Each number is 200 + 30 x the weight over its row's rms, rounded and kept within 0 to 999. Layers, rows and columns count from 0. The size before them is the row's rms in percent of the matrix's.

# down: layer 7 MLP down (transposed), 512x128, rms 0.0776, rows 441-458, columns 0-127
# gate: layer 7 MLP gate, 512x128, rms 0.091, rows 442-459, columns 0-127
# up: layer 7 MLP up, 512x128, rms 0.0774, rows 442-459, columns 0-127
down441,096,147,196,233,167,211,180,216,202,241,195,174,212,161,179,222,201,217,205,184,200,206,230,226,249,184,209,142,187,166,224,217,209,198,232,204,166,207,202,215,183,218,116,219,227,177,181,188,175,240,221,162,163,202,183,149,203,168,212,203,186,184,183,159,185,216,224,229,191,249,252,230,130,240,140,217,272,187,220,199,250,248,145,177,215,195,201,235,202,199,240,211,200,220,179,236,223,179,188,201,239,217,210,252,185,199,220,168,169,196,218,234,150,254,244,238,193,206,160,222,209,227,254,159,169,169,211,238,152
gate442,102,185,221,174,256,217,223,192,184,209,194,192,186,248,186,148,200,177,196,177,191,216,258,128,179,169,185,234,203,179,134,208,224,187,152,217,194,224,196,149,219,210,171,182,197,170,155,220,174,152,181,214,203,179,224,208,209,187,192,167,264,210,195,205,188,228,212,251,205,213,168,182,187,177,255,224,235,159,152,171,199,120,231,223,177,147,185,126,172,234,195,191,242,190,182,222,208,194,189,215,239,174,156,185,241,232,203,166,210,239,180,183,206,194,170,229,160,177,209,279,252,190,189,162,210,201,177,195,166
up442,101,226,145,216,206,225,193,225,244,205,206,134,251,170,220,221,208,227,215,180,222,259,169,177,204,208,209,163,156,211,236,188,204,179,208,181,204,190,193,122,191,213,176,188,157,203,226,235,176,215,233,161,214,187,261,175,208,196,203,218,252,201,212,142,245,159,198,189,198,176,180,242,192,199,204,173,185,190,180,223,196,222,190,213,249,204,152,171,223,250,193,133,220,240,197,225,215,178,219,215,198,216,167,233,170,154,232,226,169,261,185,196,185,147,139,180,244,231,147,174,239,134,240,196,217,203,176,219,210
down442,101,234,261,169,154,184,206,196,120,205,163,154,155,221,214,192,242,200,198,226,229,233,206,201,159,169,221,239,208,137,218,193,214,162,187,187,220,142,190,215,151,227,197,153,192,266,183,175,244,196,249,180,203,196,213,225,197,192,210,211,216,190,277,142,166,183,218,211,153,232,209,159,192,218,234,169,189,209,150,244,203,207,232,140,178,216,154,229,194,218,216,200,188,207,247,200,190,200,227,191,199,184,176,204,216,196,212,176,225,280,259,179,229,159,224,226,238,182,161,182,185,224,191,186,211,185,179,198,192
gate443,100,234,168,201,209,159,192,231,202,174,218,176,224,188,199,191,201,176,164,204,289,229,196,216,198,165,177,241,180,216,212,168,234,198,218,184,199,210,189,149,235,142,199,245,234,193,191,168,222,270,141,167,229,227,175,210,201,177,220,211,225,184,229,228,225,218,191,225,188,222,179,255,173,171,164,160,195,187,210,201,171,196,144,210,250,200,131,250,217,188,219,236,175,200,203,175,211,198,194,283,145,197,230,153,182,131,224,154,203,203,200,192,214,180,223,237,225,177,174,229,184,156,210,193,210,256,236,158,195
up443,101,187,243,250,178,213,187,184,154,166,196,204,250,147,243,177,227,207,192,178,230,231,234,237,207,184,162,217,162,218,156,216,226,177,173,258,208,196,176,208,226,169,200,173,199,169,211,192,200,153,177,196,213,190,172,194,165,230,208,166,206,224,185,209,210,167,211,215,184,159,188,174,225,257,201,203,198,220,200,200,232,178,162,175,195,266,150,213,183,226,169,241,198,145,133,212,231,149,160,130,227,149,229,221,208,175,194,185,244,180,183,148,179,184,181,233,174,259,193,234,223,211,239,166,163,199,131,193,232
down443,099,281,217,182,220,176,212,134,151,217,188,196,181,200,166,193,195,288,194,184,199,182,256,192,182,182,185,208,202,167,193,192,211,232,185,234,181,220,208,166,144,208,205,218,201,231,175,171,202,219,141,192,218,220,217,200,203,187,188,149,180,179,164,177,223,234,189,196,194,192,179,246,200,267,216,230,197,208,161,241,204,153,208,200,204,158,238,149,227,209,196,174,152,185,241,178,169,202,238,213,144,175,195,181,175,205,191,248,246,200,141,163,179,147,207,184,194,127,263,246,195,216,186,176,239,195,202,237,193
gate444,093,273,254,212,186,255,166,206,224,209,193,216,254,204,194,237,184,282,139,183,214,212,218,163,151,186,165,259,247,172,182,209,217,183,221,219,157,181,174,193,198,195,187,186,151,182,204,169,251,206,148,192,183,187,194,219,235,225,176,215,171,191,254,213,191,207,182,253,159,214,196,205,243,193,224,205,196,209,222,221,264,251,187,208,154,177,162,204,215,185,171,208,270,124,218,224,195,206,176,219,238,192,202,184,229,189,242,178,227,207,143,186,180,185,188,188,241,184,168,216,239,228,222,199,213,190,218,206,237
up444,093,205,228,201,116,177,145,185,218,166,152,204,226,201,232,200,187,227,213,230,197,185,215,164,224,180,184,176,234,207,197,212,182,176,186,228,151,194,190,207,236,186,230,214,171,179,193,235,223,236,148,163,153,169,218,203,199,233,193,205,230,192,247,235,253,166,199,235,205,204,172,213,193,193,202,191,194,210,179,140,219,206,194,170,187,187,133,213,213,115,165,286,245,191,211,180,227,187,204,242,269,174,170,233,173,137,197,221,180,199,212,201,198,192,222,160,182,225,162,224,234,172,193,190,182,171,250,263,186
down444,095,177,149,170,205,171,216,150,185,196,207,235,131,170,190,189,163,180,279,237,238,231,229,225,254,231,206,198,134,229,181,197,190,185,169,174,204,196,265,221,166,210,240,212,232,176,213,182,176,193,225,221,227,202,176,211,200,196,191,159,187,190,200,220,211,191,261,176,249,177,179,196,194,221,110,216,221,238,169,163,188,115,210,201,192,179,231,250,217,236,215,217,140,236,239,145,167,207,201,219,193,191,178,225,185,169,235,214,198,192,215,175,198,219,172,207,191,182,241,235,159,175,189,216,181,221,206,242,185
gate445,097,207,207,169,200,235,247,229,195,188,212,181,192,213,160,243,228,193,208,217,200,188,182,249,218,207,207,260,215,233,170,181,191,261,217,205,178,159,142,165,202,211,226,167,177,165,195,231,196,185,192,180,194,224,201,169,186,175,159,206,170,173,215,216,157,212,210,238,175,250,219,202,167,219,194,169,179,218,228,217,221,153,205,190,239,250,113,196,179,160,194,181,220,152,168,259,195,230,231,231,239,197,248,210,162,229,182,240,183,193,186,276,262,228,223,200,160,156,187,264,228,235,181,138,185,189,206,204,211
up445,098,182,221,211,214,187,214,244,215,213,171,180,219,258,206,225,206,197,189,176,184,194,211,217,217,233,204,160,220,177,196,241,214,162,176,225,178,119,236,208,210,185,216,220,192,199,213,124,177,238,215,223,230,227,263,258,223,222,146,184,161,201,232,206,188,199,209,190,241,210,184,183,214,197,227,202,228,155,197,247,247,217,253,217,192,214,174,169,136,211,154,214,230,192,148,186,177,224,224,217,222,205,150,217,166,247,223,202,202,197,262,183,222,258,210,177,151,233,193,165,163,264,225,165,141,197,194,177,237
down445,099,230,210,221,192,282,284,163,179,192,188,194,202,207,194,253,153,231,170,236,195,220,201,155,205,243,190,244,172,214,201,240,198,177,194,247,209,163,186,178,135,229,209,182,205,192,209,241,165,182,213,225,192,170,298,153,240,202,186,246,187,169,190,185,198,191,208,201,175,204,174,170,191,206,167,219,185,194,198,168,205,167,209,190,152,203,159,177,181,184,201,168,223,227,140,210,209,207,158,164,181,199,246,217,133,233,245,214,174,174,148,195,237,178,180,196,129,221,220,214,205,212,217,239,237,213,180,186,200
gate446,109,233,210,212,210,226,221,245,210,168,171,196,224,169,191,252,197,192,185,251,201,142,213,222,148,153,183,217,163,209,161,195,226,186,196,176,153,172,133,203,192,207,199,208,199,218,223,138,177,193,127,173,224,190,252,179,177,227,179,226,257,180,207,213,136,260,161,257,178,216,190,199,219,204,202,175,167,205,211,186,245,181,175,240,244,206,171,153,211,235,179,170,192,189,153,156,190,215,196,215,199,179,188,222,219,204,124,201,210,232,245,205,203,224,224,188,272,197,238,229,202,198,224,176,257,219,190,201,239
up446,104,147,199,187,155,180,197,237,206,194,209,212,239,194,204,206,177,173,210,213,198,189,235,233,225,252,154,201,196,205,190,195,179,178,223,226,219,154,216,212,203,205,215,206,202,173,134,228,244,177,194,148,213,203,194,213,214,188,146,151,161,136,136,221,191,185,140,179,193,213,182,208,256,233,153,189,182,226,148,216,201,215,194,255,227,243,214,167,218,175,227,181,239,192,209,167,169,230,200,240,198,209,204,195,176,219,203,283,207,156,195,192,197,153,245,185,204,266,216,153,124,191,255,163,218,209,217,221,232
down446,105,220,243,193,197,228,238,169,139,155,225,214,181,214,228,204,253,198,215,193,217,221,222,156,185,195,224,221,200,218,193,199,146,210,226,198,285,243,224,186,143,203,202,224,185,174,170,203,191,189,204,152,216,209,214,251,217,214,197,189,150,223,184,230,223,164,216,150,247,169,149,201,186,189,166,202,177,144,204,238,209,174,240,165,179,173,261,250,197,193,216,190,186,202,166,187,211,174,221,222,148,125,187,196,160,221,274,227,159,152,159,183,247,176,168,200,221,200,170,177,215,219,235,191,181,232,174,218,209
gate447,092,163,181,210,163,193,201,178,206,213,188,207,164,150,227,223,164,197,144,152,212,201,156,168,147,212,143,146,174,200,177,207,238,184,237,188,144,240,212,139,202,170,194,205,216,190,142,198,220,219,222,138,272,237,214,191,198,218,163,222,244,156,221,156,206,200,184,184,177,198,196,173,217,188,237,207,166,185,190,231,153,155,242,241,209,212,175,165,201,236,239,160,228,201,194,216,228,222,204,228,229,173,209,188,192,147,245,234,172,230,128,188,182,224,216,170,223,191,208,194,162,234,228,141,202,217,188,214,185
up447,100,180,133,204,196,232,192,180,187,199,204,218,254,220,184,249,221,243,197,220,168,134,230,218,202,227,190,215,196,205,187,236,221,215,194,204,247,153,231,248,284,232,187,214,203,125,197,245,191,174,201,218,168,251,204,235,207,257,193,236,203,190,224,167,182,170,203,268,197,224,208,200,184,198,257,202,146,204,203,209,188,164,127,191,187,168,183,206,218,190,163,242,188,176,191,178,191,198,228,240,222,200,176,185,142,179,171,202,162,215,217,187,200,147,231,197,192,187,184,162,229,149,189,142,223,251,184,184,190
down447,101,181,168,233,224,264,202,202,208,222,196,181,150,238,164,170,187,170,218,220,245,213,151,159,204,195,231,126,180,200,186,180,165,189,174,204,226,183,181,192,176,198,216,186,187,150,239,191,194,164,213,199,202,199,187,196,209,188,171,129,198,180,160,239,233,194,194,244,216,202,178,189,247,229,232,194,230,200,164,209,170,228,176,227,194,246,177,185,291,198,200,163,193,205,205,213,203,224,215,162,211,166,186,141,245,254,176,235,175,132,211,200,152,214,150,163,229,168,247,246,196,158,205,192,236,175,174,176,154
gate448,101,250,185,202,232,173,240,234,247,229,191,164,219,233,230,192,210,221,172,161,171,223,228,206,202,178,250,187,222,179,237,176,208,245,228,170,254,174,211,189,191,207,168,178,226,191,167,162,217,211,203,187,170,173,192,200,226,228,182,197,183,201,228,192,163,251,239,162,183,197,228,172,178,203,222,213,209,197,183,211,232,159,182,223,173,220,178,189,219,212,188,154,237,219,211,261,180,173,250,141,224,148,187,212,260,171,223,239,242,238,187,178,174,171,309,258,214,194,230,237,184,229,219,194,166,190,201,184,130
up448,097,241,221,158,212,163,215,181,251,181,233,166,176,206,185,160,186,270,206,223,239,189,156,215,203,206,187,178,216,166,242,218,231,234,176,212,237,210,215,195,237,188,189,259,185,203,187,123,210,255,223,230,236,217,144,189,181,210,161,223,204,192,170,242,194,209,219,196,214,210,189,208,229,202,264,213,218,179,199,238,167,191,177,191,229,287,217,188,180,176,211,184,205,181,168,169,224,166,230,126,181,208,226,223,239,144,181,218,206,234,192,169,179,196,210,127,222,186,255,176,224,147,204,243,166,179,203,211,190
down448,097,147,150,213,214,217,226,220,195,215,252,202,205,208,247,195,221,183,197,207,239,156,190,186,216,180,245,220,193,195,235,193,160,198,185,167,192,190,265,235,183,175,219,162,176,175,181,144,222,227,209,165,143,212,209,210,219,190,210,263,191,215,193,178,225,242,167,247,199,172,160,164,209,188,181,207,234,168,200,220,180,200,176,181,169,171,189,188,138,223,236,221,179,143,156,217,221,189,200,208,159,220,206,272,166,179,202,242,155,208,234,208,197,215,190,223,272,279,252,180,251,224,209,210,255,247,203,212,208
gate449,099,190,199,247,172,168,246,189,252,221,180,200,229,235,221,206,187,131,190,199,229,202,186,187,202,214,122,210,233,205,187,189,205,174,212,225,199,163,203,226,201,215,204,199,201,256,126,172,184,240,247,194,215,176,203,239,191,165,177,208,248,178,232,156,178,196,171,164,180,209,179,188,167,243,184,218,183,179,194,211,225,108,158,188,169,155,196,157,178,243,221,190,174,159,251,187,189,237,172,198,182,215,168,229,188,170,241,236,187,204,216,174,197,200,243,223,272,202,188,182,173,189,256,170,251,180,221,164,245
up449,097,237,186,150,169,226,205,199,162,199,187,195,172,232,181,165,254,251,224,242,210,245,176,199,205,198,231,112,203,195,236,220,249,237,226,224,211,208,155,194,166,211,190,250,204,215,201,145,203,167,199,198,215,177,251,201,172,144,187,178,191,150,211,160,153,215,174,213,203,169,208,167,220,169,196,179,176,191,201,182,251,188,223,205,204,227,228,177,168,117,198,219,254,230,151,174,212,239,246,230,151,198,169,224,150,215,240,175,204,186,232,217,232,186,192,213,203,256,152,226,247,217,181,210,184,207,176,180,209
down449,096,175,226,231,207,192,197,167,179,240,231,202,179,104,238,160,220,222,158,188,206,235,217,169,191,236,235,227,187,234,168,168,192,185,193,178,209,194,197,228,211,215,243,192,143,135,169,236,179,186,207,217,204,195,230,218,203,199,232,184,208,235,175,204,182,186,178,189,218,212,224,207,164,215,202,199,191,201,186,184,135,265,259,148,157,197,174,204,131,222,240,233,187,178,201,236,181,230,198,218,208,230,201,191,186,143,172,166,209,225,254,175,129,239,194,180,195,208,180,266,135,177,215,150,228,184,176,200,201
gate450,098,196,207,180,190,170,237,191,274,197,139,161,261,239,204,188,238,248,201,194,175,232,245,229,199,191,202,194,232,188,188,240,233,190,220,214,197,144,212,227,171,189,202,195,168,243,258,235,129,209,179,142,187,175,227,225,241,202,232,232,233,190,205,233,189,233,134,201,195,222,179,208,213,200,188,165,210,160,241,203,197,249,185,225,247,270,267,226,199,190,192,194,173,198,164,198,217,194,191,191,207,203,196,218,215,139,227,210,223,200,161,199,175,183,222,167,207,188,170,139,188,219,135,203,201,200,157,197,253
up450,099,228,206,232,182,199,226,204,200,184,229,170,174,175,160,247,179,208,173,187,177,191,248,186,180,159,259,248,173,228,193,198,192,164,237,223,187,215,236,222,239,169,190,231,215,119,225,222,167,223,246,208,202,255,170,200,239,192,202,235,212,218,242,284,228,233,178,215,231,227,204,193,223,236,211,200,185,192,194,255,235,161,205,156,225,236,201,189,212,212,211,203,199,175,202,235,158,249,245,224,221,224,219,134,182,127,238,193,248,200,224,198,190,185,217,229,175,200,239,196,179,226,175,148,179,255,236,170,211
down450,099,174,193,216,177,235,150,210,149,209,196,232,207,177,203,189,171,173,215,186,199,152,210,240,189,203,164,198,206,228,245,209,189,220,201,204,195,241,216,164,194,213,157,222,213,254,168,147,244,177,191,182,180,212,187,227,173,238,189,260,188,204,237,179,238,290,200,210,223,164,190,233,219,197,246,228,212,243,214,213,232,193,146,174,174,241,175,193,202,180,181,197,216,211,206,166,198,185,242,149,185,176,241,124,158,214,154,228,223,246,187,214,182,222,162,176,232,158,211,169,218,227,191,214,282,258,241,232,200
gate451,103,210,238,187,167,160,235,183,244,174,147,167,189,212,163,188,221,170,171,213,201,193,270,152,182,192,166,225,185,245,204,230,217,196,183,208,204,151,221,180,214,184,215,175,185,212,149,242,261,174,225,126,255,151,205,198,197,234,152,242,214,197,229,211,217,268,248,189,172,189,217,198,195,227,236,180,208,236,179,151,176,180,195,253,222,180,180,162,200,192,182,182,218,177,243,210,130,165,209,170,217,226,171,204,184,189,203,248,229,186,145,138,154,186,212,177,161,157,184,223,178,215,204,188,180,186,193,216,194
up451,105,186,210,193,194,191,219,193,255,190,188,201,216,153,213,135,160,229,193,152,164,205,155,247,161,205,191,222,207,179,166,183,222,223,164,197,184,147,192,176,179,201,211,227,187,153,215,163,147,241,237,215,226,166,176,202,171,213,254,206,242,155,224,205,211,244,172,176,211,176,164,205,170,195,190,184,226,240,231,177,177,174,282,175,169,258,164,138,219,246,191,188,218,247,216,170,173,170,207,184,258,210,179,219,185,258,184,205,214,185,135,233,233,237,220,182,210,237,188,208,182,230,162,153,187,190,189,179,220
down451,104,219,187,216,190,198,155,205,172,226,176,205,202,157,210,273,163,177,204,164,255,215,259,216,192,192,229,227,184,223,204,183,215,214,197,152,145,205,253,167,177,197,216,150,223,187,174,165,175,206,211,143,219,204,188,193,166,200,173,228,161,214,248,256,188,196,221,145,144,187,258,248,199,210,208,155,188,168,206,225,211,181,216,201,238,210,246,154,190,213,173,127,236,166,221,173,232,219,180,221,229,169,200,158,202,174,210,200,229,192,149,195,166,249,228,192,215,258,189,256,216,222,224,232,250,190,184,212,196
gate452,103,268,211,166,197,186,260,235,209,241,213,173,245,249,203,191,224,220,178,143,230,202,195,192,215,210,249,201,157,184,240,201,225,209,163,225,202,195,204,195,231,248,192,168,215,155,181,206,182,165,143,211,245,196,227,161,193,252,218,228,139,213,246,128,219,223,185,231,169,244,217,192,230,172,203,211,261,193,199,190,277,193,207,226,221,211,196,246,200,154,231,164,207,177,183,185,207,192,187,230,205,211,227,185,224,145,197,201,167,182,262,192,178,180,222,189,203,182,203,215,280,175,222,186,169,221,166,236,189
up452,100,194,152,159,281,252,236,190,210,239,203,197,215,180,153,179,202,194,186,202,165,217,239,208,192,212,208,236,155,204,173,161,219,151,206,189,174,226,218,191,196,199,207,158,196,188,221,165,169,192,251,201,233,227,182,211,257,215,166,153,181,151,253,224,196,192,204,201,243,241,182,182,221,179,214,179,251,195,160,177,201,213,188,233,220,206,218,228,201,187,162,214,169,154,209,185,187,199,170,253,210,141,189,216,192,184,263,219,221,255,260,232,204,185,220,265,193,168,233,220,237,167,213,195,154,145,194,182,264
down452,100,218,169,215,190,256,183,223,162,234,214,224,203,177,253,228,219,215,192,208,199,199,170,183,209,224,271,225,221,194,223,185,204,197,272,232,175,240,196,231,159,197,156,217,249,202,203,235,208,206,192,204,113,169,219,228,211,201,229,213,202,169,202,180,231,237,156,189,158,208,213,189,218,168,169,205,223,186,222,215,185,173,232,185,197,261,282,195,153,259,163,245,185,187,194,210,196,153,189,192,230,161,222,129,183,190,224,171,227,174,159,240,174,237,206,208,251,254,201,195,168,210,214,159,226,183,171,162,202
gate453,093,230,248,173,187,240,193,216,193,250,258,122,188,168,188,180,166,221,170,214,187,159,270,189,235,171,164,225,248,150,204,208,186,194,196,151,239,213,176,180,230,197,191,214,258,196,208,258,172,204,191,243,231,207,211,195,216,226,174,172,213,176,209,233,215,198,165,140,183,202,191,150,188,218,180,236,149,174,168,232,153,191,197,187,218,206,183,157,212,200,181,202,186,184,192,208,213,205,225,208,190,169,212,162,212,232,184,214,178,262,210,241,203,247,219,266,259,240,159,220,155,190,198,161,207,221,215,152,245
up453,096,214,180,194,203,174,188,208,220,223,186,236,208,228,229,202,214,215,171,251,186,173,247,262,227,213,211,212,215,193,153,183,205,148,149,221,244,208,224,211,241,241,200,186,248,233,198,242,194,185,203,219,237,221,153,208,185,224,245,189,248,196,206,230,240,198,201,268,183,201,238,219,233,164,224,218,196,242,218,193,218,223,178,140,173,214,252,200,206,210,162,204,244,176,197,137,239,140,176,211,163,193,240,188,201,264,188,185,202,195,165,232,148,153,236,171,237,263,184,224,167,157,237,210,192,190,236,237,205
down453,096,270,215,164,238,147,206,141,148,209,230,142,233,166,220,162,197,198,276,221,164,196,166,178,243,172,239,197,139,233,213,240,190,181,219,170,211,189,209,181,180,167,194,243,227,231,241,180,199,195,216,168,156,178,215,168,203,199,201,227,166,206,190,192,258,256,213,205,179,221,217,201,211,188,164,170,202,192,189,179,203,218,189,199,172,240,191,230,241,171,232,204,212,186,174,237,213,203,197,250,230,160,191,166,178,156,169,237,194,178,237,185,262,208,176,203,116,190,240,187,189,199,181,259,209,209,212,161,190
gate454,104,200,167,234,244,191,241,230,201,191,209,215,229,227,162,188,127,215,165,184,237,159,193,230,189,180,212,202,157,222,197,189,210,173,196,191,245,134,207,148,212,186,192,245,226,221,249,153,209,185,225,206,255,183,167,210,220,138,194,204,160,209,205,187,208,229,214,229,201,255,241,227,179,139,212,201,231,276,172,190,215,196,211,149,193,184,161,197,207,189,245,138,163,205,208,275,174,199,196,182,232,167,221,197,214,181,183,173,255,187,226,175,258,172,155,184,184,208,182,233,207,217,128,205,202,202,196,206,185
up454,107,239,166,223,123,188,244,220,170,231,217,191,230,285,201,204,197,150,253,223,245,236,265,212,226,223,226,200,221,151,185,160,211,207,203,151,136,174,200,221,195,199,208,209,201,175,252,199,216,175,211,181,230,227,227,190,243,146,196,202,195,179,193,255,242,189,211,174,215,158,170,210,240,177,176,243,257,224,206,218,201,220,204,205,181,164,196,233,156,171,227,171,201,199,137,215,213,144,180,177,199,175,143,156,241,232,165,207,243,221,180,217,178,241,202,181,204,193,203,198,202,227,181,219,186,233,202,165,197
down454,103,214,162,219,215,239,230,203,195,182,220,173,201,259,167,181,217,132,226,184,211,204,201,212,193,250,245,216,210,214,249,202,218,171,186,233,207,169,188,218,204,248,190,195,192,256,232,148,226,204,217,246,215,225,186,244,241,206,199,156,237,235,151,214,180,181,286,230,178,166,128,197,250,210,192,213,235,225,212,210,204,229,186,186,184,227,152,219,178,227,205,229,145,211,156,199,157,138,237,180,236,223,226,180,221,248,179,193,125,228,187,221,221,175,185,169,208,208,182,242,181,180,188,211,159,202,206,168,179
gate455,099,163,194,143,165,227,246,239,206,235,176,233,191,215,184,186,163,132,184,189,184,201,181,166,159,177,206,183,191,129,185,197,221,203,189,241,84,198,180,181,230,227,145,214,197,188,232,195,165,240,215,190,203,189,207,241,196,185,183,189,185,179,225,187,194,232,182,174,168,197,172,240,164,128,219,177,178,188,252,185,218,204,198,254,212,243,178,163,242,193,170,192,244,181,204,209,212,208,228,256,241,187,244,194,222,149,179,160,234,220,208,236,211,175,182,221,226,222,192,164,240,183,213,199,230,182,230,156,173
up455,096,197,224,210,182,238,190,222,171,200,214,209,237,147,262,231,203,205,147,220,204,143,195,168,149,267,252,231,226,226,206,188,192,190,197,153,167,189,161,227,214,173,249,197,255,206,222,193,165,238,200,200,161,213,218,164,134,189,220,162,140,200,216,201,206,232,153,191,192,206,205,200,204,214,184,160,212,189,200,238,205,214,234,193,233,239,219,246,157,228,153,203,204,171,196,215,225,197,159,256,171,175,179,212,175,258,208,180,250,155,116,196,217,208,203,141,184,170,173,222,205,212,174,209,211,214,156,179,223
down455,097,153,234,158,174,282,154,183,181,251,196,223,176,199,161,173,168,210,182,182,220,263,195,180,235,175,162,205,195,174,179,165,173,234,226,219,196,202,182,235,187,223,232,177,176,214,242,183,223,203,233,172,228,150,210,228,201,218,191,132,185,200,197,186,185,236,190,161,208,246,197,218,199,173,225,146,224,171,231,183,259,221,209,226,183,215,194,130,203,184,178,222,207,209,189,183,220,223,228,210,175,193,160,228,245,189,171,200,265,149,182,273,241,186,251,224,230,173,232,142,196,152,189,211,192,186,196,235,198
gate456,108,219,192,144,221,203,197,172,200,204,192,195,179,193,200,153,202,196,184,179,227,190,191,192,187,189,173,243,181,224,216,196,221,207,171,202,141,176,167,182,198,182,195,197,182,150,249,227,170,155,185,245,266,212,239,207,223,184,243,181,161,183,270,231,234,213,220,204,205,203,225,172,227,182,205,199,200,230,240,149,203,138,179,172,202,141,204,177,170,142,174,190,181,144,201,236,212,238,200,227,187,224,163,242,191,205,220,182,154,264,205,181,224,218,273,188,202,173,199,223,261,265,225,224,233,208,200,144,259
up456,106,235,171,186,233,217,218,205,195,186,172,171,212,209,187,173,193,192,227,171,134,190,178,202,159,193,191,268,237,175,155,176,234,178,214,221,165,233,211,266,159,165,188,181,198,206,200,227,154,177,238,156,175,177,202,150,216,163,158,229,188,202,237,261,260,209,193,234,221,251,205,197,223,223,203,196,218,235,184,174,158,180,197,203,244,220,219,251,117,210,120,188,200,154,198,227,166,202,211,177,141,194,157,174,219,208,159,185,265,223,190,226,195,173,220,186,198,220,185,156,173,199,216,227,217,203,195,232,210
down456,104,165,185,179,185,236,202,166,152,203,154,161,248,215,175,221,186,222,191,224,249,139,229,169,265,215,257,205,207,238,217,214,193,244,155,216,196,243,199,221,222,177,186,210,194,203,206,162,199,217,158,184,195,152,161,143,161,202,162,161,146,160,195,217,221,187,216,211,171,191,221,158,182,209,164,181,212,162,193,171,247,220,177,179,202,175,186,200,164,224,216,161,182,149,163,190,227,195,199,216,262,215,203,147,211,222,165,213,172,189,262,222,255,179,116,188,203,208,172,202,199,187,188,188,135,222,165,194,199
gate457,098,175,176,172,251,155,195,186,187,162,217,196,196,207,256,196,157,181,267,268,180,194,129,223,220,245,169,221,132,261,175,193,222,205,199,206,240,189,154,202,202,199,158,176,219,266,192,189,181,214,211,245,204,163,169,280,244,162,212,205,232,193,198,184,164,212,196,180,176,223,196,191,229,237,269,182,206,173,231,190,146,155,199,208,234,179,229,186,187,235,211,171,246,253,207,155,194,219,202,186,208,194,202,181,193,211,211,210,190,207,225,210,213,231,202,191,230,158,239,199,220,260,223,200,162,247,191,194,186
up457,103,153,145,208,167,226,221,192,201,182,218,206,186,148,199,169,177,228,223,174,210,168,193,187,205,161,199,241,185,249,198,252,201,257,245,203,201,263,232,207,229,153,161,222,157,164,242,160,199,232,221,244,168,180,222,180,210,207,183,183,223,248,183,190,249,190,202,202,226,251,172,206,198,224,206,272,221,145,148,190,199,162,170,175,237,246,196,166,182,232,186,190,240,181,192,153,189,226,219,196,194,205,276,206,229,194,202,208,174,204,162,219,135,178,212,223,229,221,232,222,238,251,206,195,178,203,219,153,232
down457,104,184,198,203,227,197,216,162,214,215,175,157,178,193,227,229,215,204,278,220,199,223,145,209,225,212,197,191,155,231,234,205,175,208,182,216,197,198,198,177,170,169,197,200,197,218,199,185,191,217,211,191,203,206,209,140,207,208,160,175,181,248,137,167,124,200,205,157,181,184,225,147,235,237,171,154,147,191,175,243,137,237,182,211,180,206,178,157,199,178,172,171,221,244,108,205,240,230,157,174,202,223,254,215,201,189,172,202,212,189,190,168,231,209,204,222,190,140,241,189,215,153,121,236,210,219,211,221,178
gate458,091,188,216,154,181,233,242,197,200,193,170,195,167,233,166,220,191,225,211,217,217,159,200,219,170,192,178,229,205,186,203,171,216,186,165,176,205,192,206,163,235,141,166,201,223,161,215,170,158,195,141,224,247,199,208,173,206,247,248,206,217,221,230,212,156,234,122,150,184,198,192,190,212,234,175,188,130,175,198,167,267,171,176,165,187,196,222,188,185,148,170,182,197,200,213,225,215,218,180,223,208,130,228,214,155,227,176,218,180,160,192,201,220,159,271,138,153,178,209,256,226,205,234,162,200,189,192,188,251
up458,100,197,215,198,210,204,225,167,218,181,235,187,220,209,217,192,231,143,161,214,197,216,185,187,233,141,221,183,229,145,223,150,206,246,105,160,240,203,174,219,218,217,200,233,246,237,146,185,215,170,192,165,157,220,224,230,212,191,154,211,191,202,204,203,212,159,244,195,187,247,156,152,205,205,197,264,210,200,231,221,234,155,162,189,216,169,182,238,212,195,214,205,173,223,229,191,191,182,237,202,224,241,179,203,217,173,175,152,288,168,155,158,227,209,172,228,217,244,235,199,206,215,140,198,164,223,200,190,204
down458,098,181,193,231,190,142,179,206,215,223,188,238,170,234,189,188,167,249,219,216,183,267,204,204,227,185,169,215,200,230,215,203,191,192,203,202,186,232,218,196,162,227,153,190,234,241,203,168,162,209,204,210,255,197,183,195,222,222,278,174,214,194,287,245,204,250,140,155,204,146,204,207,194,156,280,218,185,165,201,213,183,185,221,194,229,208,222,226,207,174,204,232,227,248,227,187,173,205,199,243,221,157,256,152,152,209,179,226,191,169,236,244,184,193,249,195,223,227,195,258,207,209,155,188,161,186,195,219,207
gate459,104,167,199,214,271,193,229,171,230,228,166,134,254,213,203,206,207,215,196,213,181,149,200,171,221,225,224,236,230,215,205,216,189,196,184,216,207,201,198,188,210,192,225,150,189,182,237,206,172,180,183,204,199,193,230,201,211,152,194,204,195,188,254,278,142,200,237,175,209,232,199,155,258,233,271,257,200,210,207,186,239,161,178,252,196,191,209,182,201,183,213,192,198,138,170,221,125,184,216,186,237,214,194,229,152,202,177,184,266,266,228,216,195,216,184,168,254,183,178,206,229,160,191,189,216,232,156,197,238
up459,103,261,248,206,180,239,233,182,219,179,208,238,195,190,256,199,197,218,240,260,224,166,173,200,203,219,198,222,225,185,218,223,227,214,210,239,254,224,186,185,132,230,195,179,166,177,233,204,234,139,162,202,202,208,160,223,248,196,167,159,184,253,232,212,208,181,188,172,178,198,267,223,234,195,222,162,170,159,128,239,188,272,205,215,214,219,179,190,188,218,215,119,192,183,176,247,219,180,221,154,175,207,211,205,247,202,240,238,182,166,197,249,181,206,160,193,173,213,173,203,200,231,235,210,199,224,205,186,190